config = dict(
    n_layer=15,
    d_model=192,
    n_head=6,
    n_kv_head=3,
    head_dim=32,
    d_mlp=512,
    vocab_size=512,
    activation='swiglu',
    norm='rmsnorm',
    norm_place='pre',
    norm_eps=1e-05,
    positions='rope',
    rope_base=16200.0,
    rope_fraction=1.0,
    qk_norm=False,
    attn_scale=0.177,
    bias='none',
    tie_embeddings=True,
    parallel_block=False,
    init='orth',
    init_std_qkv=0.0486,
    init_std_o=0.00887,
    init_std_up=0.0486,
    init_std_down=0.00543,
    optimizer='muon_variant',
    lr=0.0115,
    lr_mult_qkv=0.7,
    lr_head=0.00661,
    warmup_steps=200,
    schedule='cos',
    final_lr_fraction=0.0,
    batch_tokens=32768,
    seq_len=1024,
    doc_mask=True,
    train_tokens=129100000,
    steps=3940,
    dataset='wikipedia_en',
)
Each number is 500 + 25 x the weight over its row's rms, rounded and kept within 0 to 999. Layers, rows and columns count from 0. Numbers have three digits each. The size before them is the row's rms in percent of the matrix's.

# down: layer 12 MLP down (transposed), 512x192, rms 0.0301, rows 169-214, columns 96-191
# gate: layer 12 MLP gate, 512x192, rms 0.085, rows 170-215, columns 96-191
# up: layer 12 MLP up, 512x192, rms 0.0868, rows 170-215, columns 96-191
down169 100:519481532546510492463476538470525470497508481502488538495511479500492506496527476528518497482547492475529512485488495535544498488514539531514508516485501483498492511470507490529510465462546508511481479478483478530521487528504524504525497450536506470550497465504492476514445504471494502479
gate170 098:515496495495494494510502496505476508537534479487528509489520507517485503538481496519520532512557512458450494512472469526476473517495498525471489523481460464504469506482473503559550478467516502468488478462519492523540529505550440455493507510541516526514518523473504529523509483522497508529
up170 097:475496492506526475505491476482510525545487499534483478491467504482483543513483471500483475507484489493491555527482515486474467501512488478440494487508508457451521502464501468470492507483466520515535499509483529536476529516456521490491471522486513542505454507472456465498517516558494486484
down170 096:510507511500454522495491479474497469489494517519539528491506509457484480514470492480476512479470500489462520499553569488498494556496475472499527535529466497475510503464487514503488493509440489468478462527500496478480498465507491480570540476531485462547478500505468479515477522490521486450
gate171 098:511492537503463548449467518477522513504509501506533464546445520474514544494541517501524474525507478481509487519516515528517480474518519488539477522534470495488520530513505499483452483514474499540516474455505501499512520495533491426495509549453506490502484503503499512500477506499485472501
up171 095:482491553476488474480526511535491523542564554514507488511463534468512470499551498502520481461494531505503528496490508543515458494486501486541458523524514478494523483493499503496514491514509474467537487482509542519528513528515501465496488528484544512468514494531505454513473472492515490474
down171 095:498485493473488503528505533505535474498474441476528491485468491498476506525467526511502497526462514504522486479527514462521520514459452479457543479505457509511476482539485515501537528501465492479477505491477488446476460515469507535507544511530488507517480497464476512515512530504515525521
gate172 099:522544505536544479521500488459491476490536507502514540504500512488500439513509486516521494497534504500482472517499438496535483457459483508472514513493494499468511525517481455516494517504552471484529484524496497518510487515505499475478537506498515514457467515477443514500484568463542516470
up172 090:459496522494540501466506504515540500461502521483481524501524511488552504495524500468498492499515544524510532475456523474443506544482517492564527490509505499520518475464518525503486558515490473537533479516527495498473526499513520501525450528501509506527523546441495526478493542514473511489
down172 103:531539525482504469524526508479530479512478542454463513508519483516509436510516481520515493512518472500499474516511501526517524473503487488448462480461504470465500520511482437481498466509488543518509508509518497490489476508500460491521504487516562509468464481483509486502458491514492540520
gate173 100:497488474540473481511519457534542501520491536495471507504503453522539476552489489535525538560540474502531508513546491515473517520493497542520498532532503486537496483461478499485513525501506497527504491497530531507481477495488489489487516512531492510523515519519507491515521494463506498514
up173 105:500485508515504518520537521454494480539471467492500474503479452472519522497540493500511517517489544521523499465523491520501522511458470539501517516484536473529499476506514507511472523514526482500527510511507515483496492483502505504502499522505516541466535467528521503499526508487458518463
down173 099:511510506491535502494505498456485476529506513484526468522488490493493503483453464466515515491460505503481542532521514514520521520545480472470563477500491509497526534457518483508505505529463492494501552518457523494525452491499519484564495538518489526512477540524504528513493504477520502488
gate174 097:476515459456533486495497464539528455490551476444516514528564472471538490494502497526499490468527517495490471494495497498508511505537476484498480499450470481500489524515488515459466473491544525522462502512463546489502520501475501564497530543482518523504510528464486518513480541512500556486
up174 102:480486538478462482502498485456475471452515518524488485505471518482514482515528489511471491517491554479526456490489481470520527541502455529533488463534542547472538481508495520499478533485497502472530498519546457474478491450486471484482461527491509487512509503526456483483500487506482460526
down174 099:528507493458445486502492552518528506520504498530505475537498507527480498534538451502490531485454516506519526546482478509495488445496513555499506542501449514505473474531486520472497514511495490535489454532504482490500504535537526525469505482518474506479501513476509530510457480541513491486
gate175 101:514550537485494469533516480477515469503491491506503509472534456495488487460514506492491492480487531502516540516537512486515514498519511540516486567475494476483518504511505483496475539484531530490488490479556540485464513500484546489418547471539533515514485480519479461534503507526538476518
up175 101:477469474519500542542469492479508466544462501522498535530461454523486505532501457509495526484473471462468507508496488524493535513502538502464489533476482494519513451478493478520474512527518483470499464477504488470446535466538481519535503483509481502464500526499471496524495453481507505495
down175 100:468536530475499510482499516511496509464515474457480505478469511525488476468492507532501484541484510535501506440517553471508504503527536503533524469515472477465493491497458489496524488480518477467462464463500474514480546501486486502528499517487495469489545478548524531465478531475533516465
gate176 104:505486511586499471475528486452532513514463541468469492438502466481490506493517479502516524524503510465497545502512497530547467470434505496480521472475516475528526459495512463477518561453496512493511496485469530545531491501456461502481496533477482487540444501504503545479496503523515502495
up176 105:499510533540502508471490521509512493524519546464478492492477478474455547444484438499523501487495488506480556493518512518511501490491499527503488429508526493458512485495507430491495468501497518513458520518535485489498506493486474514543513482480535497463473489476502495543521472468539515484
down176 107:519510513537484453513484490488456496517493482492465498460529490460502526490500500516448540502504528479505492498490542487502499494508468501499506434491464516517551472540503508460533511474500472468517504497498545515507454498525550507467484479478500505505446499497534514536491498512533503542
gate177 099:509515501546484457512532516528492484497500469535494489510499548522547485479468534513542502527477498499493508544513483481485489506499500547503504484531522503528505513504515561523544487533500529467488510562531465478505478492535494465500525501493491500522517521518526456488537516492478483491
up177 102:507497531490476472553483500527504570480516510565506517469470511486499487542485512483516515526495498513508517497541515532500428514514484501491547567520502490488489479525497527549553533539494470547499490528495518495519524515511490496435491488521479506498515521504507459482517493470485489527
down177 102:464522491545517508470497497487483478512531474506459539471491479535496498490458550507486514485509509505539492490519432529539541516480534524508498509495497531502500519500490485502534470491518473440510499530508467498463488489477544498472514484483511538508513510491458522465488559481511481514
gate178 103:561475467482518523472491455452530442534512522468512502500510490510560473483503516537498527509500512503499524483493531496506447526512488465483565510490537533515469495475476500522534480488490529571522514510509505511533504493503496455532444519519543515530489539487508476469457492520504507497
up178 103:468512475530491536484508510504511458488483504474478507521498459484479517479548529496480495483528506545475528479519482489487525522505509486482498504524511472480573460522430523521473479484508500497503476454526519511539494506487499488498499512470459517440499518505506519512456442561541491537
down178 100:498513475521500488485533494510520485486498502455513486516492475469515498479480507513488524486515525486535544504466464518498504495561443484564513501495509545506519506507545487497529517461522465485473534475501464490510505497494509475546440517462506491508515486525534548519478514498497501502
gate179 101:552487482489448512514479508507533448496498559508531520519511513452512487538500534499540493507482512498527539518519496491520520461486478488519510515509489462508504523506526535498487505497498520527493513505464481439515522525473486500491502490444506503509463498526469560516526536534478508503
up179 096:448488483504527500529494460476512542539485525504434493514467506494458520460506488504486475500490530519475527474547489505541515474496453470530533469506479499492492527516451501480517476521490454513534521524462522492477487486566491471510466515550513555480488469525522495475500467505508469497
down179 099:470516503472472428487538539487484474505533504502514534514480490477540472536504519506479516549487485494520451477517490524494483519478496466492497507521487467478507499451521480481477505508517490541519522451463453508508513553436491489512512515518480494538524488468474515537479507459493533489
gate180 102:497501541508526512539508487526481518504503521527503511513533485450519511494533501491514527498458507516506492473491524462476431555512464504527512474535491486509512478484478513460504473467493541533485473479519501507520528473489518513539499514512487465478498488582496479548484497537473449497
up180 104:463478490494563499514552490493471514515503521491505505508465486477496532472510538508481484491516496491506487509516462466522503527503522476535475448516516521479435520521488534509517451497506518481525524511497491533510466498533465481478499501504505484518428531458515497463498469486521507471
down180 100:529500482486502522555515517485484489539515543517493506524556502501544455520512475480550481536526500501518478521447483505486480473524498504470511520497496535529501493532458497467490481448493517548480504497511520484535509473509537479469502487502506510519516430485527533530496511479500501509
gate181 096:531493508488520509495476548494495504497504531456482497444521554516522546465501508503501454515518522476515526493511494533512490504532484506483528531490468474518483521503533528510505492501518484457496487510498488527527541493496474472546484481448526499504461548514522509456483463484509503518
up181 095:489499523510518454503474513477516481447391509505499495500539513514504515543511550498507524474486545472480483482492522474502505474529501532491483455506509508507530509482555527466511478538473534495505517476520473518481537497490474503510507534509506526473490495519478487498446455512494505487
down181 096:513475459498512507526506503469449520507512472513530460508559542482518478511487494472483500453518511558508489502525512499510497500541494516500498506524475482514492541449473510516551453478480471474486508523509522479536443513507514515548483510487451516536498497491527524502566470472501496506
gate182 097:472500474487480501456440538531493522496524502487498497563471527492490482513496507498500486539514546479505520513502477495506493500491428510488484501518481525513515514493487485494494496534506460502503481487467496529510479482522502500476501511506424522491464518520470494457493526508509535538
up182 094:451508495492511512468441553511471522473497538507471495557475542524539467485484481505517495512512533514511515483499487517480488493453501489489498542496528479561491500526532513480514545511463529487499506538509492500510511470516472491480507509523440504493488453515525495488443537478496527505
down182 096:552485473505524487471456471519482481516464470524527511449528521512473495517520500526459474530464503511510503506503480504502450501535498502512479457539509498525494490477512491519476485503530496507468469472512538499457486527476506515419518522517489501543506490475507537517516498473483473517
gate183 107:524526495483479477517507471525468507519490553528461499561559458508529485519508476521546506502505479499486506501469500484499495468502547525440478498487488475505525490487532505543573492506528488495508527529493507466445537516495506520525470504507482495485487535524503528458534500479494481479
up183 100:505531530500456506507518496500445477507514513496549519505492500493460536539483548483496461486413535563520490499490490524508511473486521537518491501479546513506472519472545538480499497515501509468484480476446478518494515524548457493482521507487486498475544486460434499492482501489478527484
down183 102:535521535528469493510508505490522509492480489471510493462501520488509515519509463497469504456506483543457505505485523469460489546476518476513519460477522522505566466479490491472489479508493514472461489507490513532529487508493484495525506480530515467502503493476478506538506516496501512465
gate184 099:511503517493522510483522535479464507500531488555555508481493511528556485547482500534514519523427534441494497500511471539500511509479489500464478524506468503510537493488537516521571498499521462540513484496501496543503559494500509520476508521495510499497499506519473525523482446478527472524
up184 094:480516518501509536506546475456555528508495514505494517466464496512508454529518506516464465498516522480533459508526478513501490526542506498491464472499492490527500513525502517529571439492504506519500490495490507489511551505518527476493492494549461496524513485497513496483471480518480462485
down184 098:465512505485524505505517525505531490457550503497514515491489501468538519500509524426464468524516477500470524500506506533491519454482505528495472486472474463480506540491489497525458504507490517505477538535522518514516488575466530520529560503473492506491529536452466513491497494524512533505
gate185 102:470513518531493483489475468550524508495524496489495524501541517530479504484459516483490506495479529507497467486499473503493497510547513544563515488501510439491492495499442500487487491518501496465503477447504450498457551512509540474491487544495494527533503538523461491528477458484472512505
up185 105:460513469512535488492512494523503480444504508546523524497564497506526509508493489536517488513498467473485519535484492516525503507483498524514470513493516495508507488507495494514505521519460516483498486513504513484517521525491496505469522498514447472476486453514554514474516530509543525458
down185 107:543503531458449473500453535517502496545500477500510499446479519484493480488498491541507531502468489493480472491503534499474475522537530506514543442517545503524545530514500499467509510509526504464475465503440478480506480474499512521520483464509512528520523489519530488526494448452502461489
gate186 104:512491508477509459468518539511468461480462474452544487483522487488526482504480471528505524514500508481456518463485503495496509490480489426481504514518511530516465487509480531517531519460496516528483473486521517467523479482518522457500482544484505443535445522485485525475518519481471520497
up186 105:508526500484490503470464460501484489558443516529500530484524489488465517492485480521494539466550515562487498479480438536516490514514513511480507527477521504498523457503518542520529486518545505479477517513519499457493512475486489494432461501526493490536471504457548517526471534488498498511
down186 102:505510518470449490481513515524485506475498488496504504518493496557517472535509521548502461466521453544559524502546537491469505526521457503468507516487504500503526529469503474543503483496543480464476504520505514500473444507489511492504476513539469487506458523485502471493488534532487521514
gate187 100:503485510484487471488502453426515493549495498424513479492508505478532521514520522503524510507454449473498538527486487513546493509470483513525477507466492491509454475494497496506503493565481505511501505522511504474503508472487508502457495495505533480509481531532489465510502542515509480513
up187 093:477479515529498497458493532517525503478546500534505481510521473509532494513549473519523501497520478516524492517516479540518501508525475502512526513507503499507504491485487460475500507541487518516533488581467535481499498473557530513517479497505498473498517531536545480558484459458495500501
down187 096:505495520522523503521511516466476512505465478489515500528529483488474510480485523498507442527505496446497489500474468512474458504495439526475496537494528472521551536483483469513517511500543484498501473510490510493515425473511500482472525462506503535533475485455484515472539486511506499488
gate188 105:506519496489509496517518521469500527499510483483526487498497488465455497470514554501477528462475535507525494480502517548510466453483482493500521510489525493481464490485474475503475523488498476471492497452509482531535554521469499452502521500507505505494499496565511545517454465504504522503
up188 104:520497526527530480525516478510511487518508468481490499505504507535531514503520521472481521510509499519468485499531539489477539513512480527518561504473527498515483542505493512491519505496526504507542522457520473483508528475482550543499480474518480490533531524550458536490508513584531494528
down188 099:533459529514531502465511520550474494554479471498480495504538439565507509483471462471538469525484535468485554503525516505484516509477519486492460490494512484454497560481530472517497488495501504516479520504465496542480467504500534493491512479469513518451535485490507465542522497524524490523
gate189 098:466527512510515525517505488527481436496526522485508496496545468499484510514481528486510427464485510494493501505506537510544495467513491513520466512503535474471523529488504508464531513474471495486514508512477534476499537499515506519491476500519523528502481491453531496522506511501517469495
up189 099:517454528511500499464482468524484447482465507519513494512510487523451511502514444494464475518482495489525488553522515506522489463519480502537489472508497501488523515504529481493498502456475500498447484529561482483505504487518499520509450518522488529530498492476497497492517530460549486497
down189 095:503533502565543529488458515524498514461504540497494539522550511533442440520522526489558501529492498483510545467492516507473503485504521502527483479456516471509560473494495559515506485513475501510514460517502530466498496511530505450456524530499520532488507490511516498498464521459459494500
gate190 105:505498480485489554478483515473536513508523503487521490498507534526495510512462508484515546527495506490493474507466529468466527508478526496517522509493498518459518517527465521494517483481492506463532522528513459531503528518540479493494448522501533521486494466518486467503465520528529466476
up190 104:478499499506502482533493483504510516478511493508518446489517475477474484500536507541492509520481505482514521517466484507495532506467543478497512471532483479506536532507528515503472560514511516474464517523476518518506524515469451507518473527530510509516535500516505474523459515479493508552
down190 100:506474494489507488471485514478458496470451480543503491480486493471510516522538556490492493472491528541526512523512522458450461499539511487478498469517474503497485519480475488494510464509484552486516522478539489493474514510522483498484534483512521511512490455481467470523491509497475504520
gate191 102:533502509484491480520517488528496490432473543510484489524481502489525521485477541516527532527475475481539507512483475512516514572510524467440516458494506519472504506467496468505500526498515500520470529486488528507478505507467540504519491551534494514532500504474471492499454503535529502493
up191 099:501516521565515496506552526531497477489504507509510473472478487515509483508471507447542445497506517477510454519480488514552540464549512498521517517508493511490482503496473473535461541523529519480512454499557479513510491486460508526537465493494495509476501476471499533526544545483485509506
down191 103:510473474472558523536476537492477490470505467493493506475508476526459529531496475510475499505548514517492489492478509481472470509466516495529483464492518518513460515458478494425451508479540473489480503473528479510484494505491485463498481527496532487537483501520490541502476470450508459485
gate192 105:482500499441477538481461497513493471480442486492532528534507472508525510530480496497523466518487515472498489477491462503500505496518450492482501450488488535489443490545508486525511485458504488544514492483490478501475548457476537526488497520475509527511465500453526468462494507479545552483
up192 100:481493506531504483445549521487529515532524479539518478513533512445514473518472479483440483436476496516494566523440486530468461521508510491493483472527506468462490514523512448526533492457542504513503500498530484527505492510507493508507475519544497488493503493513520499556507534494512524511
down192 100:467492519512510518464481461527497535496466499460532506472484477550466517515550518492491447542474523424504490508521526492537491515503486572526445523505472460513500503486506516491510518503481514493493538506481540507466492512479517524507523516503510483498514491520459458458506472469484469520
gate193 100:508505479528484527560512510504469514519505472541473474474531473488519511561483507518505525534476518494476502498458478417503508514531505539486521462501472496527513491440529459533535483488464536488470516517502509478492517523502509519462494515547493522494471506483543521481469517493485466497
up193 095:508500471529526474495515493523445514484529503501497555509500507477491475538479467509537506488493490488503512496492524468471531508493496468495469485504512464492492445474528496532471447473475538473503522485484503473463470592499509506467501471510466508524521483520498485493517520471483496471
down193 099:499512504493523498513519488463529504492485483511479508496483520500453504497506507500497490526552490472500504491549421453484505491497498514455525500521521491484480551505489490525537505528496441498492520513479545471484522537494446501398453486514505505475525498475505511517531487518525508499
gate194 103:531539502518491527492520437512537488477454500507542507519509485516510554491484496521517491480527509525465484478484509504494487487517469541538481552492454503538524492505476471474504566557502510501525510513496468471526513507485524513477481472498474506518493497530468506542520486504537499510
up194 110:528509517466455470534483512461500510562542544513531497481454511488462507510551520526479451527504478546483472533480502488508520503496508505535511512508515511467541454492526484502525490475560514490509493490486511508519485499507530502439510478513491481535503502495500505554495491490510516472
down194 104:511494501478481463518495479513541486439519563493474513483538487503483488525513533511527507497515500505525495522526508470481526496512459492488529504488522527488454525474448505497559494506485493481475513468520481492517484483471483559424480522558495478503484482465511477499494475505478472522
gate195 096:467527517471510538478476490527511498525513535491503502446498528535543477515504491511491494491508488448495517506530542470513523535499529508486551505537577509519473484467509500499456455532507517480487476504492516534494541453475472492522485497463510476501469497509502453446492506509493496493
up195 096:508466502526487522511536479482472510465466471473547500465464494537470524531497481518502534503503513511487489506509479481470543510530507511457507471486532477496515503498486472529479556522531493516449484500501519514512530475494460454531495505471461518515524489508506484483524503437496518499
down195 096:538505519526562482502496538533508497521511514481456487486477485458522493515517464480531541451525517489517547508549481467493498541478522482465504493501541520508483480486549448547443506502491480452464488461485522561509522492526512517475540485513537496505529474509511491491493544530479455507
gate196 102:558490540481497481511498455486478504477561523519484450480503515493505521467507471527508435468510527509480487535485483507491528492498507487461482497529481518474478519502511517511485458489502519516528501455467512519508521468519500495494503507546477500522506465473535533515480493487509501479
up196 101:453531490508497538539480493512487509487523497467452490485452514507491539467503511437485523462493478528522520465464503522544474483529509525500536435506553500498469497487527501515517520472480521527533479499531521481507475488503489497500499512502508506513534526500492464433489510435545501496
down196 102:438469526561522529524504456499515503474452522512509489456454497510517494497537520528476489548476472470492486489513524505474518506556510525485504465472510502479512460498514489490438504499554519488451503558534491476493539471505532521425486497500515480477479487521504496529496492510491544504
gate197 094:506558502493493498497496446501522516537456536493479457500469484539518526500555502508493465497537473491499487504515465447521503499532496539496538528526534511490464476506484496501549539475568514560489509491532495525476474519513514522491491444496499513477539516466501512505491470489472483540
up197 092:499434487522488460509479482503489486495502495535518491482520497530504524487495528507475490521521520479484534524492544492511484494504505502521500495495480478488553516476497536529532516500474509485481506495487471437446488517483466465456525484456539505468462455513505513511547481488494479486
down197 099:528567497529528533498485510465491530536463523482485503489477496493432516539485524535468481529476494527535470499521495440479434558520502522492480532507516529490504499540510509499490504500524513538463509505505487518501504509511544471528488511546488483494521530470454519492511462514496516491
gate198 096:504556493487482490464481490484537466491484514525502509447537476513463506521520508518533465504484543470475510539493494512522482456506505480513512526482501516519484488483503500485520482522464554483484494472534473551492461544504526522491509495493472488511508514501521504474529446546536503477
up198 096:515456514487488526477518533487488497497498500480497508474501526481502507480513512491492474503496542459487497525543497519512532469509484526493508495507485486500510503519470525490505485517547503482492508490523481495527490504453477459498466473452514479480554481524526463532530494485506507563
down198 098:514514533524495495553501489528508480506506476485511483486460483525497457466500482530485528514526531504573500524486468468462501500482487488477491528499518475528504461525502441531489504460535465529497506523492511496505503523506494462466498500458510529532422534480515494495525470515489515499
gate199 094:484476477509507484497543496463471556501492532486491499493537472515500540462497500525493506517457541500514480458515484464514526486488517501481454450499505482476465482495502494476482511475506533488533474506493493505481495497486517503528518535501511500480471495514503526509494530503506499477
up199 097:476498487525518488516499543489492547507437452532476521518472512499534496503505473471512474519498517466476525514519525490465523492498498511488480510537516512484517457491513553489506452570483516526509542495487533490489483508506460488525515503502448532504489498440494506453507504517530505470
down199 097:498500479485445490461508464508506511503479482501533491531515536495494501508517515523521508510453463520499493470513533502523504464520524468512504518487530486511474493496513477493511540535506522481433484533537518516562527507451515512478489496518510517495521463509499508512509479477524472505
gate200 099:491527532524513509517487527529534484499510475494515508508495504490487494444500499456513472491479471488496482508489510480492486498495515504557476545476486456507513500456476512518574505545510516494498507452492481502474500463474484475529494505471468494599478519490516504485530493499551517495
up200 106:500524537536515427503493491483543475497469492504470497496511508523474487506462521482478487505478467499510512455496457529450525516493531476521506512502519506491494500461484457433505500475488498567498508558516520474482513474517514496525493503488439493464531516486513495523487504469486515493
down200 103:514525467496523538475530513519475503491534513502474498531489483489527499512514512517490501491513529480484491536500497484514515557550530548508511501479493478489533490479470445524555474490485480471500480467471528511511477536498468488472481558472531500520498516506524486470514490527501477498
gate201 102:470504498527510499508472510503487503520481519517495443501500461518526514508485518516501471496502516477521532474536487484480508489453519528508490472487472471484492485510514502501525498477482513531476466488460482489536511542508474467532493437493522479501483458490556497516475545499503520505
up201 102:485470490472501492513516476502486487543520539472514468518473466541492517498476497468495453490542502531533531522512467510504518475489519466481557537507446524489533511513508494566481493483479497507535508496482516517494436456495522493541497469477479472475535519482509506533520514497525502504
down201 100:473497513465487530511493485482507504512520482478507468489554521484506530525508515488495496522416508505481511509465529500534484518500507557508527524480462549506449492496511521500539475530537504504479563499481505488448543505499497501526483553433469542499525468550498481484521457500498499458
gate202 103:549531530502484512496533526533488489521485522544450507502443498548480472510511526485495492485507479477520511503513469485518526515520491520494467451467534471480523462502483484499562499534462514479533493521516492486459507501507492502552485509471563468512473511509501505479511538479477560489
up202 099:498529524505538533458489521554479495471492511510546498576546453505470534452492489477493510482489514509461489526510489508503521495469515477496474460489492479473534467509526478481531480504473487482516494494536546485477474506509511450530500468561496515512518482490531461523560498486500522534
down202 099:485523481551488533546547499489508483522529500498494514482463433505483494482526520518495457496482504462510476493491518492494502570522494493504511483495505520511519506514485521480460494489473553510510507496477477523524490528480468519462464476487513500505467516509518475484474505453539447463
gate203 101:513468516486480478514487499494493520487483540513528522467486488528479522545532480459480509532513505513493496462431504489456506527509498445459493510513501490514483516535520520497530490464480479487488510474504515471486542515493489525547483516525492513522517510503525491509482472501517516501
up203 106:480519510459504496537515566509436483478476455432524477509444441524503532465510503485502504519511512479486466432519477493509502495482514495511491496502492513508515498533471492514527499483515466455507519482509526475464538521507463494492458515530515535455505486510516519522540432523496515534
down203 104:498476502514554542488530447471469512489529487525458516500506523508511485541488525515508512491507479544479480476529499515492487490453501483444503483486557516544515507457528554519502523500521547496501510507541509463500516479444495517476503471452522492493509524479462502474538523486488477498
gate204 099:519466550498473489558537516479503486543497463488492464493482508540533511493494502490433503485488489468492474486539444509479516483529507492530461554495478483537520531517514487473514479477516518501501520477530517502518531507471528496542517480521530567519498485533522459507493499467491486509
up204 101:553487497469481475518470533500525477481508514516541498447506490475517514524541514493468485486474490473537518489499507524483536495521492500516454529458468442537525474467489503512484479495532530514508541471496546489506503485490527483557493452543500481474503555497520459518466503456505505507
down204 096:547472503543487479524546504522493489507513500493503482501483475519506454482503483520495512494476529489477483503495461469540463476512557456463536511494473483457499529490484522539525495523519529528491487461497463517492535482485497531519510519546414481542480552481471509489524521462432508480
gate205 107:464532538506493500537497519530504441491472533463543466496483499550476536502497505477473471506528505510507438519511533511526481471491434525491500474490498486512471523510503505549516498510479507495502477509505544465447519498488464525521486518546532537482513507519483483538485447487453421485
up205 109:495470480509462517462566456464500522484495457506496535490496529456509477451519495473542511503462526486516507475488502453489496472507518522541529507444491527455522466518516517471467518493492492526481484541507513529515481473503477528521507476508474451514529511508539486489526508524549537523
down205 109:498533523470486542519468475521556508489510490508519512476553480517472512538452537493509490530506512512496471466539541570506472525493476515491490470525502550508481482467483474487444539514469482494498484552511505433521476506530497520478518528457506522509482497507472473532510487465517517486
gate206 100:514472476528462456494529527483457464480500470506516537471509519496502534453526500503493538525507450538480460534493525496537517538477521510541519516488479489516502516475498499463506530530520515501497533521472531534521473531457510481528470503468503548482532511475513519487472562520509500497
up206 101:480469501491477534471498485526481504522509528482524432532478483460551512512518473519474498498494523490540507493452455554499528500534488466494496475506534524518483531536544480487519509504522505513491473483487472520527473447538501471492548514566488536497486501482488523494459513517489522476
down206 102:478493493501482451449503535469461503526457466567456496512534488516488498521501476509464504505483507477468492493523477435510489472462500528475500513535488521463509525525504489513487489487470509499507506484437522484541515483497483473498459488479486489546521524492538493477473508492493521461
gate207 100:493480490459507523537484475495531452536456513491457504503471468473502478461533539504512516466558523495505486527485456473494497511499522487485502466523521509483487458538518497518493495495480509497524494513462534516479495533449447505473488499525581497501494516499469495484479498492493478467
up207 099:495487472444484520532502435526478474545507521459512500500502536473515515525500501490472483464502517521488493502496521527502526491495475509494539528528474472525439495521511506488486460502500501486479508479556511485521493511483576511460494517493498471491516517511495524539480501485459544482
down207 101:504513526512495539501471568498519498488446474511488516557503508488447525483471524534495485544489541487532496464519506490508493498491460535497459498488472478494492467519466499496546505513461451510523504507467508503465499476522477529537493535540517499461513515496534492464471519531499529520
gate208 100:527491486487445524526466500504472534518435528514488516518505437503503498495485466488487508493510484462531508464532499444489503505471476497466511442521539508474484534507525460533485494499512447486523508492472484488509514499477551529515455492525481443518474544486510478525470522494524522555
up208 101:461444524503451516482499497549541507496463502475511523510499516478523520498482501501515496521529505521510499467510487484481551497518496507475539515497477463478507566525522446521459546517506501514558456471457463504567511493492451494468464462484527480488518522505480502514507513510440468492
down208 104:548511491524522511498505464511508507524526482516498527477502458496514480524514486492511536487496488501457497521474523517495544469487448474522517520473481492511514412522484547490514537496518548488531460473518500484444537470520473494505493540483526496499539515522521510504453485538492497490
gate209 092:508450536513500498524505502460470488468485464516521518458493520484546513511504467484473526461516500510530488501477481474497496471503509492482495497507476491491477487506501531462493568473537473471457460523532502480495550512511512559456489535501485520515517492495468513490499555474549490498
up209 097:514519480491479495491479506542508484492476482495470447544495503539502484477523477496455512476471507451478490512506485523491510451570496501564474450509528495491483550507497488516538499491513518504537488534494507509494553482519481501511515463509500490443512505512487529504484495517495526499
down209 091:510505475500461472444480535507496502477496513456529485488491512467523488491513492483473478488521479499526492505497524487526511513476478531494496504462445501508477513477517516474516502506499455530508526535512524462525482517510463492506551485471494494482504464443491498501522503477489505456
gate210 100:548508487480531516523460451503515552479490482470462433491496521510534467530491469468518508515508484468513493486510500464511474493515487492493502485495521515468501494564475503537518532513505522449503554490525496469528540485517537500500513504478479561505489474471506488536484494494444563520
up210 095:451454518536511472499512531458462484491491469511465528508505519472507496495473484500499466494494476534521515522478466478533505523520499518475498506496542502527520499498502486481470439542515473537488523490464551545499468487490544483500493537538484435499540532479490530521464470496495482452
down210 096:522567493497477526520507540517494496494504473514484502486490498495508491474496528502507502526489519532483485501532543451521484458461495501477527491496549476482458504503452514522509534500507503460488490468536507458514503562451456515506480507519473500504516497481524417541541522494512484544
gate211 095:537482484508506496499473522484505475533499497489517466502482547475508477498457493505511472513474469447518502477441498557503435537505576533560445519500485501510511502502523485516479523520497528496523498488521547545514521516523492465487524459526524539511503510526497487521506528492509539524
up211 099:493486474519488478579503504519539533504522529504470518504482507461495476442510514525518474525532536525483517502503460479471498524476502503506488501488500521517490502552488534512502494510482513507495454494462477526520498524492518485444512457497538488531502547494520554501520489532503502496
down211 100:516557495473503509496475509472487515549526528465502506511492518486513483533526539456497489472470461471487563552532498496505515480502464495503506476477466494510511525518457561531487457527486499457522532517482478497505483506504476507424483477501492500472462468487542512468466514512496511507
gate212 100:487469487469453530538519498491520462482528494508511469471509540501474487514484534519493494452470486497523481473532525506503494483492522480496500558465502476501502528488525507502522526504524481464503497493502459478544519491543498532502450522532487516536456564456521471505487510484494540517
up212 102:529530481475513505542497475543484467485487450555467473472487525475509509513489500497521522467509511441489576504490507497525519532490574508480519494486505481487488495474419482499521496517512526497477518524484512488522457511505498481483477488489540465516500490500506536523502488487532507521
down212 099:477495521500450511518531513480496495492498502421539500491533524544497482540451513486501498539456501487495477504498543474471491495489483532500493509553527526484513482506447514508462479464482435516509498521525473494461511535507488506510519493519480498519509517518456523492503482492480464536
gate213 104:499471516526463503490529459506520465529498532514524503514527499480480470494519453499563543507524515554451504488495529511492496494456483487494523529463484528482503480511454473542499487534458504498512464539541523497501482512491487469517544493511499460529464531505515553446481516498519496535
up213 109:491515491505480518483499483519498511524508527432486487452472486481485545501495506485543521538533467536482500512493534500496513483506508541498540509527553509499509480503482498541492499513522551504496511477511505499502491522522474508479492490532544472500504505499473521499462457531488513486
down213 106:503494472497541530482516512494506475516475500466521461480541516542503506475462530495510508532522457506489490490508520519511483476502510530518538547495495500540493481475510494445494476492489532535526508480527480505484433486449496517481521495495531459493529499490530503501510534495522491482
gate214 099:495537488494525460541535490476554521502489488545529493494495500494531477437471488490525505488502521518525501493521459488473544510488506534514497483524475501492528488472495512492504553491460530497521464492535450471503505494472496517486500466517516445522535460497489497483510484476531514529
up214 101:475489524489529456552483512463529516514518484576478528468518486498530480488465486468536569519485499516500489523524461483520542473461514474481469490495522484534493502488533512510490527488505522549502502507535491538478513486480482494480464476505526456515537495493533502515488551452526496526
down214 092:508517509524538538472492507519493510492494515473497518498482531462462556531505568482520499506533507462494494491471514463522542459484491483463483495512504460474504521469519499474485472469481513456490493500491493516532531446529472498464471500519536482503533500472508471538507468493457488512
gate215 102:490497516489488495551556492451470485477521518521504533529486432500504481483490482508514500471471471482519516486454447441486518546517518477497531499507516531526508437448542469492511573539521482526557475455488529555480511511514469511481506526506509524500510508523442503509488504487533520464
up215 102:496514544480524475477482472498475491488455472528480491433512526475448482475472562537516460534479496531465489514474524570486494484543442496482448489502520521526503516485509506493494491519523470485476478457488483430491488454493522450518481459486481506512464510508495520508511496487481517506